Weights of a small transformer language model: MLP 384 GELU, tied embeddings.
Each number is 200 + 40 x the weight over its row's rms, rounded and kept within 0 to 999. Layers, rows and columns count from 0. The size before them is the row's rms in percent of the matrix's.

# up: layer 11 MLP up, 384x96, rms 0.338, rows 253-288, columns 0-95
# down: layer 11 MLP down (transposed), 384x96, rms 0.353, rows 253-288, columns 0-95
up253,093,192,204,186,178,234,166,162,236,210,174,220,297,233,145,258,204,200,221,204,170,168,256,235,193,174,285,234,257,185,188,199,272,186,256,173,223,215,138,173,170,234,218,219,153,213,251,167,192,310,135,188,226,201,261,217,236,204,186,171,220,258,194,174,194,256,144,189,294,152,222,196,254,190,215,157,270,201,134,179,229,160,261,220,162,188,266,147,182,210,198,194,148,217,148,178,138
down253,100,234,212,221,277,250,164,244,186,152,129,183,198,257,251,208,167,201,229,149,255,230,142,241,252,264,252,162,174,198,167,203,266,230,254,165,276,191,181,142,216,231,181,202,186,252,184,214,199,164,137,126,188,223,151,205,196,122,252,184,232,228,214,177,198,124,200,175,236,246,221,135,167,151,194,186,258,228,200,134,220,174,191,275,126,170,216,210,198,182,243,203,218,269,214,165,158
up254,101,192,152,189,214,181,169,180,220,233,264,209,227,168,190,212,181,192,229,173,162,173,299,251,206,169,226,215,207,150,192,157,187,165,270,219,158,257,185,244,260,261,218,177,172,273,190,175,149,179,246,212,178,199,214,219,178,183,157,234,170,287,211,140,176,235,310,217,307,194,195,69,213,248,160,147,206,190,216,222,220,184,180,179,199,211,171,156,207,195,192,150,229,183,270,229,148
down254,119,194,160,215,237,234,180,264,203,227,207,161,165,196,254,91,150,173,188,193,160,221,102,155,241,164,216,195,201,211,213,180,260,240,191,158,188,135,195,256,185,225,214,211,247,160,239,138,186,231,227,208,221,185,191,190,178,180,229,249,175,191,317,242,219,186,152,268,157,188,158,225,259,183,176,259,194,183,208,232,145,115,202,153,217,259,250,246,187,207,178,235,252,163,156,219,283
up255,098,231,296,155,162,242,152,197,202,152,180,241,195,205,129,196,204,231,241,241,189,166,208,201,200,118,210,261,255,254,185,193,168,234,263,189,205,186,148,243,80,176,261,244,192,227,220,154,192,175,246,116,133,284,139,193,194,176,212,194,211,209,176,200,137,224,159,173,169,177,152,187,249,203,193,233,215,222,185,203,150,179,241,299,174,244,220,219,203,262,154,224,171,225,182,194,174
down255,097,191,165,177,239,266,226,211,165,277,214,176,237,185,206,203,169,128,158,203,233,250,179,141,164,297,282,212,141,137,191,180,169,177,236,148,165,186,270,183,291,224,209,231,251,265,229,175,152,199,245,185,254,202,182,177,135,139,316,159,162,155,253,172,248,216,203,213,229,241,208,192,218,234,186,220,233,201,228,154,211,177,153,231,231,193,173,159,197,139,174,192,203,203,179,193,241
up256,089,252,155,137,179,270,150,233,203,150,190,261,191,279,183,236,248,189,256,243,162,182,292,172,205,211,248,199,208,245,228,162,222,126,191,215,188,193,214,188,148,150,258,166,279,131,192,123,168,198,213,249,188,167,209,159,182,205,157,287,208,171,191,141,147,192,198,229,207,202,204,156,227,173,155,202,223,203,157,162,162,222,217,161,188,265,179,156,150,155,158,232,218,250,221,155,122
down256,094,169,225,279,174,231,248,125,218,210,174,161,266,176,246,143,181,242,225,229,163,245,143,207,198,134,176,226,209,209,177,129,118,193,186,226,209,180,186,252,235,262,218,225,227,211,225,163,194,187,157,233,258,223,228,127,230,191,261,201,244,211,147,155,207,175,229,248,243,183,179,135,181,133,205,300,180,191,203,148,289,225,217,135,167,254,261,215,197,163,153,171,206,216,220,213,247
up257,102,228,234,185,154,211,189,266,195,210,164,269,194,170,132,226,221,191,200,243,178,245,165,218,235,216,240,196,244,158,237,210,157,155,259,194,221,242,185,254,190,140,233,137,177,213,188,260,171,194,149,132,219,238,238,217,162,195,168,246,194,193,190,207,260,274,238,261,139,232,213,164,338,220,147,128,184,141,195,241,198,230,114,213,192,200,250,158,188,118,202,194,177,234,195,213,186
down257,111,159,175,143,177,217,209,256,208,161,180,187,175,115,147,237,192,167,194,108,219,174,181,267,272,192,213,224,216,178,205,161,201,172,215,163,145,235,270,138,150,157,280,193,175,155,218,122,187,222,172,186,220,192,193,216,165,200,183,212,284,108,133,204,198,181,215,180,215,171,194,241,175,211,221,161,203,142,263,224,206,252,184,125,248,266,182,171,172,243,202,147,207,293,195,190,161
up258,099,211,184,207,212,179,193,194,230,286,131,285,117,138,258,228,204,189,186,189,186,141,213,116,244,235,244,182,175,171,160,164,213,157,210,198,156,109,222,172,163,283,228,246,182,177,212,204,204,185,143,204,195,187,147,216,225,196,178,209,196,209,201,145,256,181,240,208,271,190,194,157,253,189,210,133,192,209,280,188,206,217,214,215,171,125,186,202,286,195,202,242,283,229,245,173,123
down258,100,182,177,225,186,215,139,132,213,133,173,131,271,221,114,217,199,222,176,188,235,166,253,191,212,285,161,179,207,158,224,234,182,190,234,241,209,253,155,220,153,171,167,185,137,266,212,247,216,229,210,251,197,129,239,259,219,210,181,190,147,157,170,198,182,121,243,150,161,297,215,241,287,194,258,179,212,156,232,224,188,189,239,201,135,159,236,147,190,194,205,217,131,190,221,203,223
up259,099,216,197,197,235,180,207,121,220,134,275,206,269,279,169,124,198,172,161,238,218,233,240,237,161,194,217,188,219,186,225,152,213,193,217,112,180,157,188,204,252,155,228,229,238,194,172,174,132,258,206,158,245,140,202,205,141,157,222,208,221,249,148,167,224,105,193,269,209,168,167,182,219,229,176,161,86,198,233,180,177,140,264,209,240,164,229,220,156,154,202,223,198,191,257,210,184
down259,094,135,206,142,167,262,210,176,156,213,169,162,179,126,222,123,163,168,219,151,181,206,164,209,219,211,247,180,160,225,121,203,209,150,188,263,209,215,182,223,150,171,158,249,233,185,246,200,215,173,136,239,152,256,152,229,240,205,277,92,212,184,237,200,186,238,193,180,208,256,222,120,219,151,212,256,254,170,231,172,186,317,204,174,225,231,190,180,228,220,164,174,197,253,162,226,160
up260,111,190,190,192,225,241,140,157,196,223,244,177,126,224,200,181,185,169,193,194,197,219,261,250,229,232,241,271,222,228,182,222,264,198,202,227,163,223,150,129,190,235,216,279,213,144,218,199,127,233,193,158,151,230,205,155,222,227,191,237,103,199,166,261,163,242,130,156,182,153,157,178,249,274,205,126,176,152,196,228,249,169,144,183,239,202,255,153,213,131,221,187,106,207,197,158,207
down260,115,215,194,202,161,235,122,165,142,145,213,189,224,182,242,233,203,232,227,208,185,231,202,138,168,192,252,258,233,173,242,232,110,207,140,209,190,237,134,188,214,226,258,238,217,208,221,177,156,293,180,186,224,141,245,220,194,200,249,169,209,185,183,224,157,100,189,137,187,178,206,168,153,263,292,162,188,195,258,223,288,236,148,221,170,137,220,193,197,213,255,244,180,163,147,238,228
up261,102,193,172,214,181,190,218,205,132,90,171,205,187,191,189,236,176,160,208,169,179,199,216,257,161,135,212,249,175,202,222,210,190,156,217,123,198,255,155,236,224,237,209,118,183,174,174,213,236,137,251,285,215,252,267,200,162,124,237,170,180,211,287,247,184,245,199,190,184,245,188,184,240,167,206,203,218,289,250,254,201,146,269,245,215,116,174,176,271,193,157,204,192,186,204,226,170
down261,102,175,277,206,119,248,232,227,182,141,228,202,236,227,147,178,170,258,300,192,128,175,227,177,211,192,152,280,154,258,214,217,86,119,214,260,169,199,199,188,216,285,191,185,203,232,199,231,190,167,218,176,216,187,234,243,210,142,169,228,200,204,195,214,206,174,177,249,150,245,283,208,255,262,216,178,221,232,205,193,196,247,153,220,165,172,221,197,134,251,211,176,175,227,169,209,260
up262,090,235,197,199,212,149,288,230,267,183,138,228,253,202,179,232,211,201,205,284,223,203,181,222,177,257,189,191,147,194,202,189,128,203,262,138,192,217,250,186,187,199,88,182,211,202,117,199,151,157,237,144,190,189,200,188,227,229,215,200,198,203,255,118,187,175,115,246,211,157,159,257,262,222,159,238,186,225,207,215,147,158,264,247,220,132,189,243,227,224,245,180,155,152,242,206,246
down262,082,213,259,214,248,239,149,190,169,162,280,227,200,193,228,222,204,144,185,104,197,215,172,185,160,151,239,183,204,142,226,212,241,162,127,250,199,188,131,241,201,265,201,195,219,179,215,138,207,167,243,168,175,188,261,194,226,225,221,247,235,219,250,216,204,284,236,164,266,240,223,186,168,257,238,166,241,172,203,194,174,274,181,185,201,217,204,233,237,149,293,261,307,235,164,229,194
up263,101,225,176,204,159,133,159,163,109,135,214,197,174,168,260,182,220,145,167,243,188,173,211,198,241,175,295,241,209,214,153,236,196,204,239,226,204,257,170,220,227,246,178,184,189,153,175,184,209,212,188,114,230,255,160,136,198,205,221,153,244,208,259,222,159,216,259,232,217,177,209,228,214,180,210,147,141,241,175,159,237,247,135,210,123,200,194,168,126,264,260,288,202,266,238,192,196
down263,102,200,139,202,195,189,203,82,140,173,238,217,154,222,169,160,166,192,180,204,197,207,166,240,168,210,114,222,224,187,202,182,207,208,224,197,139,136,245,169,197,198,215,227,183,203,215,163,196,142,132,258,218,216,200,136,152,235,136,223,194,195,212,233,184,177,220,137,252,225,122,275,178,254,160,268,270,119,181,192,169,228,231,134,126,210,167,247,275,151,247,195,188,217,207,211,241
up264,121,225,231,219,163,233,167,220,112,207,173,240,218,182,244,233,230,228,146,260,276,173,199,256,191,216,225,232,132,216,249,267,23,262,173,241,221,208,164,222,240,178,259,243,163,165,232,162,164,215,176,211,159,229,195,197,151,199,250,215,257,153,123,174,147,217,226,184,201,167,171,210,259,171,241,158,227,246,230,226,243,203,202,214,210,256,234,197,164,230,181,206,196,180,184,206,195
down264,112,180,178,218,169,184,184,161,164,141,211,252,192,196,166,161,165,178,175,173,217,242,214,186,186,184,179,200,190,202,237,241,0,185,232,101,159,196,244,218,212,171,194,215,191,205,263,210,182,184,210,192,179,200,201,193,202,205,174,230,188,171,202,154,197,213,255,208,127,176,229,155,173,135,111,191,206,181,181,230,191,208,158,183,185,193,175,188,142,205,227,180,138,171,257,217,214
up265,098,207,196,203,162,186,167,204,278,230,118,215,191,232,155,190,249,162,167,168,199,184,180,144,230,194,176,175,191,222,259,243,195,205,208,207,210,201,182,122,257,165,220,191,147,222,260,210,136,244,201,198,245,219,239,148,171,129,99,233,231,291,188,194,194,246,220,136,116,146,185,188,313,178,177,199,233,222,178,183,174,230,263,190,139,205,142,263,218,265,178,184,238,222,190,223,223
down265,101,164,192,174,174,198,109,176,229,198,153,133,206,181,162,141,203,217,219,243,181,271,157,211,114,172,200,222,157,214,213,263,231,145,198,232,205,177,188,134,182,219,238,158,251,207,183,134,193,265,184,222,180,316,225,223,232,271,186,185,245,177,177,266,199,242,185,225,174,140,159,218,225,249,231,153,153,196,251,199,258,210,226,290,211,240,229,196,220,221,241,265,208,240,157,137,223
up266,091,234,180,211,218,199,215,218,195,205,125,255,182,233,239,238,130,186,209,261,193,201,175,230,195,228,227,156,213,240,207,226,270,200,182,208,190,215,146,144,128,234,184,141,141,207,197,212,141,299,191,217,194,218,191,179,186,136,208,275,128,163,189,224,220,259,232,174,255,204,308,236,259,196,146,203,219,181,229,131,193,201,174,216,203,163,163,185,108,186,219,222,189,100,177,223,272
down266,097,166,239,149,159,251,189,246,182,197,209,162,129,265,235,244,205,205,253,210,189,265,244,197,196,236,200,218,226,201,215,241,219,235,166,241,146,216,224,190,265,241,168,189,258,266,227,278,163,198,219,216,234,242,237,161,218,121,179,152,147,189,226,108,168,153,280,265,206,304,223,192,179,103,218,209,219,243,193,213,193,194,147,196,183,171,194,211,241,175,157,228,199,155,136,163,200
up267,103,181,169,198,227,243,247,182,235,278,163,236,252,219,94,159,201,184,199,206,195,203,204,247,168,195,166,231,235,173,120,148,139,230,267,210,253,210,174,247,251,276,174,290,208,153,209,186,183,162,216,157,186,224,188,217,152,210,125,266,130,133,184,160,196,168,187,242,169,275,128,209,211,179,229,153,201,192,200,171,212,240,226,199,216,131,200,244,115,211,197,179,226,181,188,256,212
down267,076,177,186,148,142,131,220,223,184,177,199,137,156,174,202,276,163,179,171,150,180,171,219,133,180,151,243,130,121,201,233,207,303,138,171,183,220,197,195,207,154,185,216,140,190,253,161,187,228,221,200,156,208,205,139,176,228,196,214,119,206,215,149,235,177,214,148,175,196,101,221,218,202,236,188,221,195,174,176,183,168,199,255,173,167,229,172,138,234,172,137,300,186,212,161,122,225
up268,095,280,153,130,210,182,201,222,197,188,187,199,232,218,206,191,222,188,164,287,142,204,212,191,244,198,229,207,216,255,207,261,181,188,189,205,215,190,194,184,201,164,178,161,199,247,183,262,166,123,214,253,277,266,216,197,197,312,184,266,200,202,239,261,226,216,276,174,222,143,251,237,126,177,194,152,208,119,221,255,174,190,153,211,130,218,194,219,233,149,250,182,135,219,173,215,279
down268,081,218,224,198,183,222,255,166,221,236,264,173,217,200,216,234,153,199,141,200,163,206,199,199,197,192,239,168,187,211,242,162,289,201,192,240,264,238,218,199,164,224,196,221,174,175,235,217,289,170,177,146,169,124,169,207,231,260,238,120,208,162,192,260,204,221,152,197,204,228,145,247,208,215,206,334,252,266,188,169,205,237,305,185,262,206,173,155,197,213,163,253,152,209,256,156,159
up269,105,257,168,282,205,204,165,224,116,203,253,203,228,131,245,231,216,220,207,171,204,231,201,209,216,136,202,233,153,126,221,188,203,168,229,246,281,242,151,239,155,224,251,150,241,181,213,141,199,159,246,202,252,235,214,197,156,231,206,250,90,231,205,170,150,147,195,276,147,205,162,178,270,237,167,219,251,262,150,160,192,156,224,212,186,268,186,201,205,180,226,197,178,215,209,139,158
down269,093,165,180,139,243,215,259,200,249,214,191,239,274,181,190,147,145,166,190,261,224,217,169,204,213,219,302,166,187,203,235,304,155,177,197,198,194,250,199,180,167,274,194,212,194,195,151,222,228,228,187,169,194,194,176,211,227,253,294,123,255,174,182,175,177,225,160,173,244,184,234,249,259,164,124,198,210,153,197,220,238,250,236,160,210,204,231,222,146,202,90,237,225,243,166,243,172
up270,095,254,232,150,154,192,146,224,192,169,186,238,143,169,237,217,228,222,234,170,176,285,281,147,262,220,174,161,196,180,245,270,245,176,148,181,235,130,224,250,215,110,176,182,146,139,194,198,221,199,217,212,160,238,177,192,225,195,185,258,192,147,243,207,204,206,114,214,139,242,232,146,226,180,207,193,202,224,204,184,201,184,244,298,288,191,132,218,218,176,175,216,251,191,159,140,234
down270,104,202,219,194,289,183,200,199,221,147,183,228,161,156,229,195,206,230,218,221,166,227,105,224,219,172,240,235,229,173,185,234,216,198,112,232,188,178,230,167,205,143,198,186,290,155,143,190,191,222,242,200,176,285,263,217,250,233,77,185,197,165,228,223,250,173,245,235,175,175,157,208,179,213,153,213,233,175,228,198,209,209,165,288,253,139,263,225,173,187,132,140,196,166,246,176,138
up271,106,212,204,291,143,201,170,290,164,205,153,189,189,259,210,158,238,183,218,217,215,220,180,166,87,166,180,218,216,216,210,206,189,169,226,202,233,203,190,129,214,227,151,191,162,244,161,95,169,141,138,210,219,156,166,137,150,199,242,219,203,239,243,192,223,200,135,212,235,219,221,215,208,217,239,205,131,195,227,189,199,216,215,181,215,57,219,248,181,245,254,189,241,183,149,147,166
down271,103,256,224,127,115,201,225,225,230,194,215,182,175,147,189,135,217,234,170,214,184,198,243,181,194,215,183,174,253,210,222,172,173,246,129,186,232,212,231,220,173,281,133,113,199,141,162,159,155,270,214,217,140,253,154,186,147,179,197,220,180,135,267,188,227,236,223,141,225,139,143,186,162,227,199,236,252,234,182,146,246,183,235,248,208,256,179,210,131,225,252,160,231,234,233,179,141
up272,107,152,123,247,216,203,202,156,203,131,192,193,167,254,200,218,173,224,261,211,225,157,87,215,219,292,198,175,202,263,152,141,151,256,145,77,221,190,190,178,247,277,221,153,215,217,231,212,147,179,278,201,255,206,171,178,202,273,224,132,184,181,234,199,215,199,225,162,241,200,189,178,157,160,175,186,226,234,255,190,222,165,202,159,252,189,224,167,206,217,216,227,196,149,163,232,210
down272,087,208,253,185,183,187,197,215,238,224,262,181,211,159,187,208,179,169,233,161,190,181,267,170,175,151,150,199,183,167,121,207,143,159,168,235,145,271,214,271,192,231,197,252,122,180,201,202,274,158,201,129,221,181,259,206,237,130,217,282,235,220,183,172,228,177,241,121,105,175,142,241,218,179,162,260,187,202,189,189,173,151,187,246,204,217,268,149,199,169,191,235,137,214,224,157,142
up273,092,202,238,204,235,234,223,227,249,272,233,184,253,161,272,230,191,192,154,237,135,195,260,242,173,254,197,170,143,176,197,221,236,283,239,192,248,247,271,185,299,202,176,171,198,202,189,181,216,145,164,196,196,211,214,191,174,171,272,92,155,205,205,179,144,193,147,123,162,214,161,234,156,200,125,282,184,235,247,206,223,218,220,193,242,215,155,181,195,261,176,234,146,226,225,224,192
down273,083,219,175,222,207,216,129,209,276,175,233,227,176,187,175,274,231,194,180,225,211,186,248,184,132,212,154,259,182,195,173,176,176,230,133,222,278,126,172,191,112,232,227,266,127,174,278,215,165,237,222,146,231,195,205,205,168,263,143,205,252,159,209,266,212,194,176,201,130,173,215,198,250,172,236,170,191,123,162,165,133,171,194,118,208,143,215,271,171,182,234,230,205,217,200,209,178
up274,091,167,185,182,261,168,211,196,232,249,215,173,199,124,212,200,229,232,180,146,190,120,241,223,188,159,231,132,215,260,189,289,236,193,148,161,144,233,193,202,132,324,230,188,177,231,211,160,136,166,228,240,206,140,176,175,221,235,228,191,182,202,214,182,241,184,170,234,206,211,174,245,291,289,270,226,240,234,236,167,225,163,237,190,231,210,166,151,145,243,210,176,165,137,210,229,183
down274,096,140,179,226,200,186,208,183,196,158,230,191,210,233,194,194,242,251,138,157,177,154,165,226,248,179,226,251,206,231,232,171,157,168,304,165,293,153,168,247,171,190,197,197,190,209,199,152,150,78,219,232,286,258,166,221,166,270,157,154,174,223,231,199,263,153,191,151,266,144,162,187,254,171,199,227,212,241,160,244,194,246,238,213,199,260,221,217,193,240,285,197,194,207,217,211,210
up275,099,169,228,174,147,246,267,209,155,286,166,207,169,229,99,201,229,185,160,194,154,195,215,278,171,223,206,207,181,245,189,134,154,273,167,228,200,186,217,183,192,243,156,166,179,222,185,227,229,197,183,185,163,210,177,200,158,206,270,231,237,247,237,134,247,155,219,166,211,223,179,129,206,210,170,238,199,212,305,174,168,213,143,171,176,197,264,188,298,242,272,256,220,192,173,255,155
down275,091,208,186,204,159,196,128,232,239,205,164,212,220,197,241,167,168,225,231,172,192,216,170,129,249,185,173,130,222,234,226,207,162,192,287,199,184,147,222,229,129,176,308,188,183,166,234,96,257,170,179,192,175,117,210,172,189,200,180,197,182,224,258,252,176,177,222,196,119,180,140,186,163,216,163,123,231,212,182,247,191,145,169,197,230,206,258,170,110,193,205,151,135,203,132,226,192
up276,103,170,233,150,218,193,190,176,198,195,202,188,172,167,149,265,254,135,216,128,173,199,227,220,215,180,222,236,238,255,215,179,112,198,195,185,224,131,140,216,283,225,148,224,236,242,198,297,218,257,258,239,172,142,162,219,226,206,235,151,169,195,235,195,226,174,266,164,177,229,211,123,266,205,179,248,208,116,199,246,139,260,232,191,199,128,190,144,242,216,168,192,175,211,146,219,167
down276,098,191,220,193,175,119,183,211,174,185,262,245,171,197,207,218,170,250,256,224,207,176,219,184,193,158,162,205,206,190,245,210,160,146,188,150,203,205,187,221,187,254,225,187,202,212,187,174,135,237,240,150,264,141,200,74,234,105,159,300,235,237,200,122,199,176,201,120,188,200,176,214,225,198,189,200,171,231,164,204,170,113,173,193,108,211,142,215,160,171,179,186,291,211,234,237,188
up277,097,279,253,181,167,188,177,272,168,188,154,249,150,245,267,191,184,235,129,270,163,153,189,195,228,199,188,128,148,161,149,174,205,178,156,237,198,184,136,220,228,179,177,191,241,239,192,213,240,210,197,219,244,189,247,49,130,195,142,226,211,167,179,233,214,199,232,172,207,241,234,185,228,262,185,176,240,283,306,225,181,188,180,176,190,235,234,209,213,180,195,212,191,251,206,218,203
down277,077,231,207,114,246,183,218,172,212,169,200,97,286,124,124,225,220,190,256,129,243,231,153,159,161,193,236,245,200,164,212,233,200,235,194,206,163,195,266,241,178,248,219,221,184,185,178,245,188,199,206,232,160,243,195,238,208,223,198,146,116,193,162,243,219,213,112,244,193,166,165,233,171,153,202,243,222,165,156,204,132,273,219,197,261,183,187,211,190,206,142,231,221,178,134,155,142
up278,102,275,251,174,184,191,191,239,207,189,252,100,239,238,212,199,171,233,210,232,229,184,290,163,260,176,243,202,231,150,207,189,170,200,224,238,206,182,137,169,214,187,141,135,153,133,189,133,180,267,202,233,118,242,219,245,249,184,170,237,198,180,127,183,215,258,212,223,170,219,202,145,141,213,164,160,277,202,206,157,212,163,194,107,175,203,224,240,198,203,264,252,260,183,175,226,217
down278,098,178,213,267,228,171,185,174,279,250,235,167,232,231,101,243,225,213,151,215,243,175,259,177,215,181,255,262,252,173,193,168,122,164,248,173,219,207,181,180,266,238,208,180,173,200,159,274,135,230,274,234,214,239,189,207,172,207,185,222,232,213,154,228,216,216,157,192,143,154,263,148,193,156,194,170,224,242,283,241,210,254,150,160,213,158,225,167,132,251,254,222,257,229,191,174,197
up279,089,180,127,293,234,141,228,135,184,236,144,249,247,107,148,214,231,185,150,175,196,259,217,186,240,180,127,224,210,161,221,244,208,175,222,177,218,239,256,227,215,138,238,190,204,250,213,185,206,160,158,225,199,289,223,191,194,248,151,204,240,161,225,146,191,183,200,163,147,279,177,163,118,157,166,225,219,241,216,181,197,203,224,240,194,293,210,234,156,186,136,225,219,214,149,186,229
down279,097,189,218,158,166,234,250,182,210,252,164,174,307,230,159,202,189,123,167,175,150,257,159,157,236,215,214,192,227,157,220,225,326,197,196,174,167,245,192,189,202,182,243,152,232,169,148,243,237,130,171,202,192,214,201,146,242,119,282,168,211,161,208,180,143,228,164,208,184,192,159,144,174,279,196,196,191,259,224,217,169,227,238,238,245,141,155,241,207,188,211,268,223,202,183,146,161
up280,098,130,205,120,181,155,157,246,186,202,198,266,190,145,188,239,172,188,199,157,177,172,272,226,177,185,203,155,256,236,178,278,200,133,161,150,181,195,231,210,165,180,262,242,263,157,141,201,133,192,194,248,170,209,179,191,138,174,246,220,210,158,207,243,229,223,273,247,187,244,137,141,131,232,170,214,154,236,188,202,227,205,206,191,188,115,217,187,210,240,246,295,185,235,251,237,164
down280,100,261,188,179,265,184,275,255,160,246,215,191,169,230,218,157,198,212,198,275,169,165,147,276,310,212,181,251,166,124,179,207,212,170,194,176,212,186,139,192,170,154,178,178,198,187,203,220,196,161,216,238,252,222,214,215,190,113,208,154,169,233,248,151,228,193,154,162,161,204,170,283,125,209,234,201,239,243,166,170,176,168,141,225,138,178,209,260,202,183,271,152,167,179,170,272,187
up281,106,188,232,267,188,224,193,178,153,166,251,127,243,208,147,188,289,175,148,233,196,205,244,252,256,222,254,171,123,230,137,218,150,189,198,211,257,164,239,206,196,166,243,231,212,209,218,192,197,218,195,144,208,181,75,189,195,186,211,206,148,143,146,161,213,279,159,263,238,209,167,132,155,224,157,199,211,182,187,248,205,251,225,233,232,141,196,204,206,203,264,179,267,181,268,188,163
down281,108,199,190,169,161,273,204,174,160,190,228,252,172,252,180,175,187,191,197,185,186,145,229,169,188,246,237,238,258,223,159,221,77,127,177,197,165,205,180,177,178,221,198,218,178,197,182,238,273,178,179,175,254,105,228,171,238,194,169,190,254,156,235,195,198,183,215,187,204,138,207,96,241,171,221,181,176,240,132,182,246,158,167,244,165,220,199,235,135,300,247,131,246,235,230,202,155
up282,113,261,221,260,143,193,162,227,219,175,176,244,168,178,155,166,213,156,128,268,211,141,260,207,148,203,249,227,157,186,234,197,205,183,244,228,263,211,197,213,180,216,212,136,257,198,189,165,178,183,164,185,253,183,162,159,147,215,272,185,206,196,271,143,243,150,229,193,226,180,218,176,144,184,220,166,228,201,96,246,157,164,204,257,311,182,275,241,172,188,173,224,199,156,229,165,254
down282,106,197,185,203,242,217,198,264,235,166,201,204,209,271,235,163,229,136,186,265,265,164,122,258,160,142,168,221,118,244,286,189,162,193,167,162,239,195,216,212,189,197,229,186,176,202,159,214,233,208,124,164,192,227,98,155,175,240,251,177,222,204,215,179,181,148,249,213,199,182,203,160,228,223,205,147,243,161,141,147,174,195,168,252,212,155,190,128,181,231,277,255,236,252,145,237,181
up283,103,174,159,167,175,197,227,235,121,177,155,233,248,236,236,234,173,246,224,219,139,167,177,235,196,218,221,246,214,217,210,166,207,226,224,224,230,197,200,169,275,156,189,275,175,209,181,208,282,221,169,159,183,159,222,143,196,230,196,200,193,228,300,193,158,243,169,136,162,175,210,225,208,208,128,87,268,149,246,214,175,164,236,72,203,251,174,199,205,220,217,206,134,248,192,193,160
down283,099,261,193,302,288,203,179,175,207,187,133,158,209,212,209,122,210,241,157,185,153,188,162,244,208,206,154,172,251,200,145,185,155,219,193,166,161,231,207,214,297,172,142,126,196,240,229,217,228,234,206,208,152,191,147,218,158,160,192,212,198,185,244,210,236,176,191,220,189,75,284,162,235,171,170,234,163,208,167,204,213,177,156,244,200,121,161,147,221,221,196,186,211,185,222,117,175
up284,113,202,224,181,187,200,204,314,145,179,205,205,161,211,140,169,144,187,167,176,207,204,130,199,220,199,203,192,163,179,252,256,279,222,209,238,170,194,225,204,290,212,255,179,229,184,161,195,170,142,197,138,175,214,200,236,153,246,210,124,257,237,205,131,246,195,259,155,238,202,167,168,152,170,271,245,133,170,248,190,227,219,240,270,216,202,273,180,262,146,182,224,169,231,166,149,165
down284,106,171,252,238,196,138,150,196,165,102,174,224,161,297,225,198,226,189,172,231,210,191,204,217,186,156,221,202,180,217,206,173,238,279,200,218,231,208,160,246,244,166,151,128,213,248,251,243,141,235,211,180,204,209,193,229,177,272,164,257,171,248,257,194,190,77,191,225,187,179,199,188,257,268,198,168,140,197,159,176,207,202,163,192,226,178,189,106,162,253,178,175,228,256,127,207,185
up285,094,213,141,159,207,182,202,227,167,189,241,237,211,258,172,221,227,153,180,140,175,171,217,136,212,184,206,242,229,188,110,127,235,179,129,176,205,239,203,144,144,198,214,235,165,178,201,221,174,195,145,291,241,257,186,247,155,129,232,213,183,271,196,234,266,187,197,240,215,161,193,227,172,147,259,220,147,188,264,219,177,189,289,225,279,170,148,145,171,246,225,201,159,195,179,266,190
down285,097,133,293,225,153,219,219,179,197,194,163,210,229,238,190,153,177,211,164,189,177,162,217,261,220,171,123,221,170,247,252,200,122,184,233,253,203,183,209,202,183,135,206,183,237,147,198,189,230,106,178,207,194,192,211,162,205,208,229,243,264,155,132,218,234,271,184,184,156,146,167,176,176,122,174,230,125,148,194,99,308,178,196,252,174,152,220,224,182,230,242,170,183,191,188,200,211
up286,101,200,173,219,102,130,199,229,240,189,267,202,185,243,196,203,208,269,251,196,202,238,215,225,254,178,216,158,213,219,227,215,227,165,205,141,184,125,221,194,186,144,304,163,194,166,228,190,198,211,264,181,137,173,217,180,237,179,156,196,202,186,218,194,201,177,236,200,253,189,239,214,204,250,203,219,173,181,127,224,197,124,249,350,248,200,166,204,178,224,182,302,187,267,181,196,168
down286,106,182,195,184,232,213,257,245,283,174,181,186,224,253,191,219,123,183,251,179,254,219,178,183,196,118,198,172,219,176,246,158,202,255,221,136,211,266,248,232,148,203,164,138,191,180,156,237,138,212,234,190,176,244,160,190,234,155,157,192,172,225,269,244,211,149,200,240,177,91,141,279,222,232,222,184,181,123,228,182,229,187,180,157,179,229,167,115,228,226,225,251,212,170,173,260,210
up287,096,169,283,231,157,176,164,195,280,250,198,215,233,201,232,254,206,281,203,182,228,187,191,222,181,163,232,217,159,184,225,177,229,179,251,203,133,254,158,143,204,163,180,234,160,132,210,173,232,134,210,250,213,171,235,166,194,158,130,207,225,215,227,120,232,165,153,249,134,204,184,143,269,269,163,175,190,182,204,215,230,211,265,255,265,193,211,103,197,203,189,223,252,141,160,228,161
down287,085,167,131,163,205,143,218,196,171,176,274,201,154,209,142,223,210,170,278,211,182,196,191,175,182,212,182,181,211,233,126,239,320,128,167,179,225,245,224,160,209,182,191,240,251,198,157,264,216,165,226,271,222,203,194,191,185,223,192,135,188,178,202,295,177,182,172,246,207,156,184,258,182,172,162,192,250,180,59,208,143,205,203,189,168,219,251,231,172,211,211,226,180,248,141,169,233
up288,108,176,213,225,202,153,254,227,195,153,204,180,166,154,207,240,277,191,152,188,205,215,228,180,163,268,254,144,154,124,215,165,149,200,207,250,249,198,254,234,184,202,143,192,181,247,141,245,223,230,176,153,175,207,215,241,209,179,254,235,174,180,260,214,186,158,222,226,139,150,215,135,176,288,219,165,165,183,198,208,173,206,263,293,220,186,199,142,145,249,205,173,169,180,104,168,113
down288,098,169,236,193,226,153,184,219,251,253,228,189,179,119,231,159,234,128,223,250,223,204,180,285,257,197,150,253,171,212,206,226,175,191,294,174,177,221,182,147,181,200,239,167,249,198,219,219,144,218,191,203,189,166,208,220,160,195,176,193,239,178,127,117,168,234,239,180,157,187,235,185,215,206,195,203,186,149,196,199,219,144,269,177,200,176,271,333,191,175,243,149,163,250,113,206,148